Part of a small language model's weights.
Size: 13 layers, MLP 320 SwiGLU.
Architecture: RMSNorm before each block, rotary positions, no biases in attention or MLP, untied embeddings, attention and MLP in parallel.
Training: 220M tokens, 13404 steps.
Each number is 50 + 15 x the weight over its row's rms, rounded and kept within 0 to 99. Layers, rows and columns count from 0. The size before them is the row's rms in percent of the matrix's.

# layer 10 attention value, 96x128, rms 0.152, rows 26-51, columns 0-127
088:53 55 34 57 15 38 57 61 34 75 55 61 55 36 49 47 67 31 76 77 57 70 56 98 45 50 77 49 35 73 47 65 73 37 49 83 49 44 37 66 24 55 44 53 59 36 41 30 47 61 44 50 35 56 32 44 30 47 60 39 63 46 70 67 21 61 38 47 50 69 38 64 59 69 58 43 40 66 36 67 30 50 40 77 66 30 41 57 73 34 44 24 45 61 60 54 62 49 24 10 50 42 70 54 51 57 54 44 45 39 58 70 62 38 37 48 38 69 34 61 49 50 61 37 68 60 39 30
102:63 44 48 74 75 46 63 30 39 52 48 52 59 45 39 29 84 49 68 42 64 41 47 57 54 46 34 69 56 49 38 43 41 62 47 58 46 53 55 54 67 60 38 38 49 45 19 64 37 47 55 46 62 62 42 35 27 50 29 47 33 62 40 43 57 66 88 74 42 66 73 39 45 48 35 52 57 52 38 39 42 34 40 26 52 49 36 58 55 54 59 76 77 41 43 48 72 80 37 37 33 52 27 53 48 41 39 56 57 59 36 50 76 36 47 14 04 82 84 68 66 65 83 57 49 54 57 32
102:61 21 34 53 41 44 42 54 60 20 40 52 63 11 33 41 58 36 66 48 67 29 49 72 48 48 53 54 61 60 55 78 67 70 18 79 46 45 62 58 69 55 68 36 56 39 40 57 25 62 43 51 27 53 44 57 68 83 40 48 46 64 37 55 27 55 55 53 49 56 38 21 46 60 60 54 55 52 40 42 41 54 51 63 21 58 54 82 31 57 38 76 41 46 57 51 72 33 44 25 45 56 58 50 55 65 25 53 08 29 57 65 58 53 37 20 47 64 60 43 49 48 36 71 52 63 54 85
116:48 33 41 43 42 51 41 38 56 49 33 70 61 95 41 39 54 59 74 37 36 35 66 25 64 55 44 46 40 25 29 16 42 33 66 39 49 63 39 38 56 45 23 32 71 67 46 40 42 47 67 25 34 40 66 38 69 39 55 48 56 44 47 49 56 33 48 52 31 40 51 58 77 58 51 41 33 48 54 25 54 34 43 61 58 65 49 44 31 50 38 59 59 21 50 71 60 58 78 37 48 51 31 27 53 21 62 77 54 23 57 43 31 45 55 31 27 61 34 43 75 49 15 43 33 37 78 42
097:23 27 60 49 78 57 20 44 30 55 80 56 54 68 57 50 35 33 37 50 55 57 52 04 27 62 32 65 32 49 38 62 49 46 55 51 28 44 58 51 81 38 79 41 34 54 68 24 48 47 41 52 59 38 35 47 69 57 79 49 61 49 26 31 60 37 42 72 56 63 37 68 52 34 51 76 56 32 50 33 57 77 41 55 50 58 47 49 47 54 53 52 58 23 24 54 55 57 58 91 62 41 53 51 56 17 68 57 53 26 55 48 42 60 68 53 64 71 31 55 59 57 41 35 45 69 33 53
096:48 35 55 72 48 43 43 48 18 63 68 34 45 65 42 66 42 38 59 39 58 45 55 45 48 52 47 40 66 27 43 17 39 51 45 36 41 56 49 20 45 31 52 58 30 82 70 52 67 64 80 30 52 61 59 51 94 25 52 61 62 61 61 72 46 34 61 45 61 39 29 51 64 23 56 46 50 42 39 59 37 18 72 62 82 81 63 56 53 44 30 42 58 41 43 68 55 40 48 45 67 40 48 49 44 50 78 70 55 42 53 53 71 60 64 82 59 22 52 35 37 32 44 59 61 54 58 20
101:54 38 77 27 47 61 40 49 49 25 82 37 65 39 45 66 43 34 26 54 18 46 66 74 42 49 45 47 37 63 37 77 64 51 35 56 54 62 34 50 54 63 74 26 27 32 40 37 67 59 67 45 45 61 51 57 67 47 64 66 70 60 59 28 59 53 44 18 58 48 04 57 60 43 31 45 52 31 40 33 50 65 54 67 35 50 29 75 72 57 36 68 41 49 34 51 46 57 29 45 35 60 47 78 44 46 67 29 43 34 31 34 31 52 41 51 41 37 26 20 40 40 54 59 56 60 75 45
097:58 50 43 83 44 55 41 51 54 48 75 80 63 51 53 55 64 56 64 39 47 23 48 18 51 47 44 48 62 49 44 34 37 55 74 27 78 46 49 57 62 41 59 26 35 49 49 41 52 44 58 59 12 43 52 57 50 59 51 20 59 31 22 56 64 34 32 45 33 49 56 26 37 19 78 44 54 40 50 67 68 66 83 36 21 50 56 60 39 55 39 30 80 48 55 50 38 33 40 50 38 56 66 74 66 72 62 57 25 66 43 19 37 68 40 45 38 60 60 49 53 38 16 50 50 75 51 47
093:48 34 40 71 69 32 59 41 68 56 21 59 59 53 16 62 50 54 69 38 53 42 77 69 66 34 41 50 71 38 57 43 70 70 28 51 55 72 42 39 33 30 44 43 59 33 34 62 66 86 37 32 48 76 71 41 59 66 49 46 48 40 34 40 47 44 51 41 43 55 51 31 58 34 73 42 65 42 68 52 22 38 48 40 53 56 60 82 39 54 11 14 28 38 33 50 42 36 51 45 65 40 64 55 54 39 70 48 33 65 34 41 29 67 56 30 33 55 51 65 45 30 42 69 40 56 80 49
087:54 44 67 51 30 80 77 65 15 20 68 31 33 39 71 54 53 59 47 59 54 64 51 33 10 63 36 58 54 49 68 55 44 51 42 44 70 53 34 63 67 52 69 45 70 46 70 24 51 34 63 34 31 39 38 55 44 49 63 57 57 66 60 36 42 42 46 45 42 49 51 49 58 38 38 25 51 55 52 46 61 43 53 27 70 48 37 17 81 67 63 69 66 61 57 66 52 56 53 53 58 77 49 62 31 55 55 18 66 42 43 40 61 37 50 56 52 23 14 13 60 39 40 33 63 74 41 60
097:34 72 55 51 32 47 57 68 39 70 45 43 60 65 61 47 47 51 50 59 36 52 39 74 43 48 50 37 45 50 27 30 56 14 33 28 69 35 38 13 31 49 58 64 08 44 64 55 60 59 53 67 67 55 43 45 32 32 54 40 30 49 39 39 58 48 46 54 64 46 34 47 50 40 59 75 27 51 40 50 49 49 73 72 54 54 83 45 62 63 48 28 67 43 45 50 28 42 43 44 43 53 49 34 59 65 57 75 95 31 76 41 79 44 47 56 32 64 78 89 34 58 39 35 58 39 59 55
100:25 55 38 38 51 50 68 53 66 68 73 58 40 53 75 16 42 61 30 48 26 32 49 42 65 55 40 58 94 47 43 47 30 39 43 21 52 57 59 53 65 74 47 42 35 55 73 58 58 59 41 56 45 36 32 65 79 40 06 56 32 51 48 55 25 43 38 45 45 63 64 38 48 13 53 55 56 60 75 37 49 31 54 33 32 30 43 17 24 63 41 47 53 63 67 54 63 33 79 57 58 53 36 57 52 34 36 57 39 57 63 57 48 53 44 52 39 57 19 53 39 25 45 51 48 50 21 52
102:34 74 51 51 73 44 76 49 40 15 45 25 39 47 38 32 43 43 44 35 43 36 63 58 63 61 41 68 51 31 69 39 46 59 51 37 50 69 43 27 68 45 46 69 43 44 41 51 56 69 62 91 51 34 58 47 28 59 22 38 32 51 25 51 36 36 52 45 47 70 56 55 38 29 41 57 67 66 39 66 38 33 53 14 60 40 46 32 43 57 47 60 38 68 61 50 80 55 89 57 23 26 51 62 46 52 50 78 24 54 40 23 76 42 76 50 26 46 39 61 34 41 51 44 45 50 59 45
093:47 63 52 22 76 53 41 47 65 52 67 61 27 47 70 57 37 43 67 64 55 14 22 55 28 48 66 62 17 51 48 46 33 80 63 48 64 46 40 65 49 61 91 38 27 96 69 45 49 13 45 41 66 45 27 51 53 48 27 33 54 45 60 57 50 57 47 46 41 40 58 52 74 41 65 41 64 48 78 51 60 48 89 54 59 42 39 45 61 40 74 62 66 70 40 50 43 49 37 48 61 68 47 44 43 52 38 66 44 37 78 49 36 56 34 58 46 49 28 51 26 60 42 53 50 45 26 56
091:82 54 29 52 34 33 64 41 59 47 36 55 79 80 48 65 50 54 61 34 22 52 76 72 82 40 33 55 60 49 53 32 57 41 33 78 60 47 43 28 25 46 29 47 31 27 31 63 44 62 47 78 63 53 60 20 33 60 40 16 41 70 52 40 30 60 57 51 77 31 44 46 18 71 69 37 35 36 37 55 19 60 39 47 55 39 56 50 43 70 25 61 46 49 52 54 54 55 65 53 30 51 41 60 57 74 49 56 42 58 52 43 60 48 59 28 26 44 59 74 47 43 58 59 60 67 48 37
107:21 54 40 41 43 42 16 64 51 67 49 48 49 69 55 53 73 53 46 27 23 55 69 53 80 54 76 55 29 53 38 61 54 34 45 69 34 54 57 63 54 44 15 30 38 44 46 59 65 39 46 52 54 50 44 49 80 36 83 62 38 61 52 77 78 59 50 43 54 53 48 58 19 58 47 62 47 31 75 43 58 71 59 60 45 54 68 87 55 69 72 54 65 63 19 26 49 40 64 44 30 30 38 69 40 55 43 50 45 37 43 43 05 60 41 54 77 67 51 43 51 57 55 53 56 34 54 55
091:53 65 41 22 78 55 68 70 24 64 68 74 26 41 49 44 40 49 49 41 12 55 58 65 43 63 47 42 46 11 62 43 43 56 52 42 65 34 67 58 30 68 66 69 56 60 44 62 54 35 48 30 33 48 51 58 12 41 37 45 61 57 67 32 40 57 60 41 63 39 46 55 38 26 33 21 34 52 69 79 56 48 48 36 67 59 48 38 32 40 61 64 43 36 40 59 44 56 21 41 47 62 50 29 38 21 36 71 40 45 45 33 49 38 62 53 37 36 48 37 27 85 37 63 37 62 22 44
102:68 75 32 28 36 46 28 71 69 66 77 34 50 58 57 42 57 26 44 47 38 37 38 56 65 49 66 39 32 61 53 58 34 40 57 61 55 45 47 46 43 60 33 31 13 50 47 46 43 46 60 45 47 74 42 78 42 32 84 67 42 33 68 62 58 62 64 66 23 46 59 61 26 50 56 72 28 49 36 59 67 58 69 53 71 43 79 69 50 57 71 75 41 73 74 53 22 38 50 15 33 55 71 56 48 58 67 49 60 60 61 69 44 46 49 43 59 69 31 68 48 49 61 31 49 24 51 64
094:29 41 29 45 38 49 37 36 48 42 57 31 45 74 67 96 60 57 50 37 47 55 54 46 53 60 43 63 44 48 51 57 50 58 55 84 58 48 45 57 39 51 35 43 35 58 17 52 49 54 59 48 64 49 61 54 71 63 50 47 57 63 34 50 71 60 40 36 64 30 36 44 52 87 55 55 42 65 60 43 57 84 56 74 37 61 53 84 70 31 28 55 74 80 46 57 51 69 55 47 27 42 33 92 64 67 50 59 41 58 50 47 48 56 48 68 33 62 73 55 71 65 62 67 56 78 81 26
101:55 69 50 66 58 60 55 45 51 19 45 75 37 52 49 42 37 57 74 66 47 48 50 36 72 53 32 53 71 53 45 34 34 65 52 70 60 64 28 34 43 47 45 40 77 48 55 61 66 63 58 63 51 43 67 48 24 71 29 53 66 12 19 64 44 48 52 57 48 59 55 46 39 54 53 43 33 56 67 36 47 27 67 30 76 62 52 34 52 57 54 33 64 71 51 70 61 55 66 70 34 56 86 71 47 32 41 68 39 71 62 31 76 59 92 42 31 42 62 78 66 53 29 36 40 28 55 44
103:41 33 45 76 14 47 49 79 30 55 54 96 46 55 29 57 84 38 62 54 36 42 53 35 69 48 66 42 47 43 21 43 44 35 48 46 74 52 27 55 35 54 33 36 57 33 46 47 28 18 55 45 44 36 58 45 39 45 60 40 78 61 61 50 29 64 55 45 48 54 33 74 41 58 71 62 45 61 32 58 53 73 63 55 49 39 39 47 48 94 38 58 39 65 56 34 23 54 56 48 35 50 54 56 76 60 60 68 49 26 50 26 38 56 52 59 28 54 42 50 47 56 50 76 76 76 33 52
100:64 42 66 46 78 40 37 48 55 50 61 75 42 48 61 68 46 54 59 37 79 51 54 54 32 58 51 51 54 30 52 29 25 95 74 72 59 39 62 61 29 71 58 33 59 66 61 45 41 31 48 49 57 64 41 42 77 24 08 65 47 72 17 64 67 52 35 52 73 43 47 41 41 58 37 27 54 55 39 72 64 62 60 54 61 52 49 37 51 58 83 42 50 44 63 89 50 34 61 14 57 53 50 27 48 43 36 51 30 41 44 46 40 60 67 44 23 41 63 51 56 63 46 32 46 41 50 40
097:44 54 51 43 36 50 41 60 27 54 46 76 54 50 45 54 58 33 63 49 62 53 56 39 72 50 57 67 66 64 52 51 63 13 53 44 50 66 37 36 34 61 33 24 26 55 84 39 59 46 74 62 71 30 69 45 51 34 43 49 30 37 40 80 81 64 20 35 66 56 67 40 42 56 46 32 38 61 54 41 40 39 48 41 30 66 61 24 07 29 47 44 42 64 85 48 27 47 55 50 34 46 73 52 83 64 44 54 41 53 58 32 39 55 41 18 58 72 37 68 47 61 43 39 42 58 63 56
098:35 49 17 41 78 49 26 69 48 57 73 50 58 52 69 39 50 46 62 48 49 29 52 55 65 54 41 50 80 60 55 98 32 38 25 25 49 46 56 57 52 63 82 39 24 55 42 59 64 50 54 54 51 38 43 63 38 50 50 46 66 30 43 59 38 27 38 48 86 65 53 73 56 26 46 62 37 30 71 50 39 22 54 71 71 29 78 79 29 60 50 53 40 36 28 30 45 41 51 20 51 44 54 47 62 47 62 66 50 60 47 36 56 44 31 27 40 51 44 37 48 31 39 55 24 42 58 46
103:85 57 49 48 65 54 46 23 46 52 45 43 52 54 63 58 42 71 56 59 50 37 49 52 57 43 36 36 50 45 44 68 63 43 35 51 34 37 37 33 33 56 50 47 26 48 63 45 46 64 55 31 54 69 56 39 42 66 64 47 49 30 64 41 22 39 59 61 38 38 28 28 21 45 54 72 00 44 52 57 36 69 50 65 64 76 81 73 35 41 35 35 49 28 36 57 48 25 55 64 60 60 62 77 28 55 56 69 70 50 49 65 37 43 48 50 27 49 18 53 48 44 04 43 39 58 31 70
093:36 57 45 54 47 54 44 42 36 60 73 39 45 57 83 28 63 63 63 59 52 35 34 48 61 54 70 61 51 51 55 68 57 30 56 57 57 44 23 52 55 64 56 60 53 86 62 47 27 50 53 75 62 40 60 45 46 63 51 61 18 59 52 66 66 50 46 74 52 36 70 52 54 72 58 33 30 60 54 56 60 46 67 46 61 29 49 31 48 33 67 84 79 54 57 75 41 47 36 25 35 50 59 62 49 80 35 73 65 38 39 41 56 29 20 56 45 33 11 82 59 79 32 30 58 53 67 59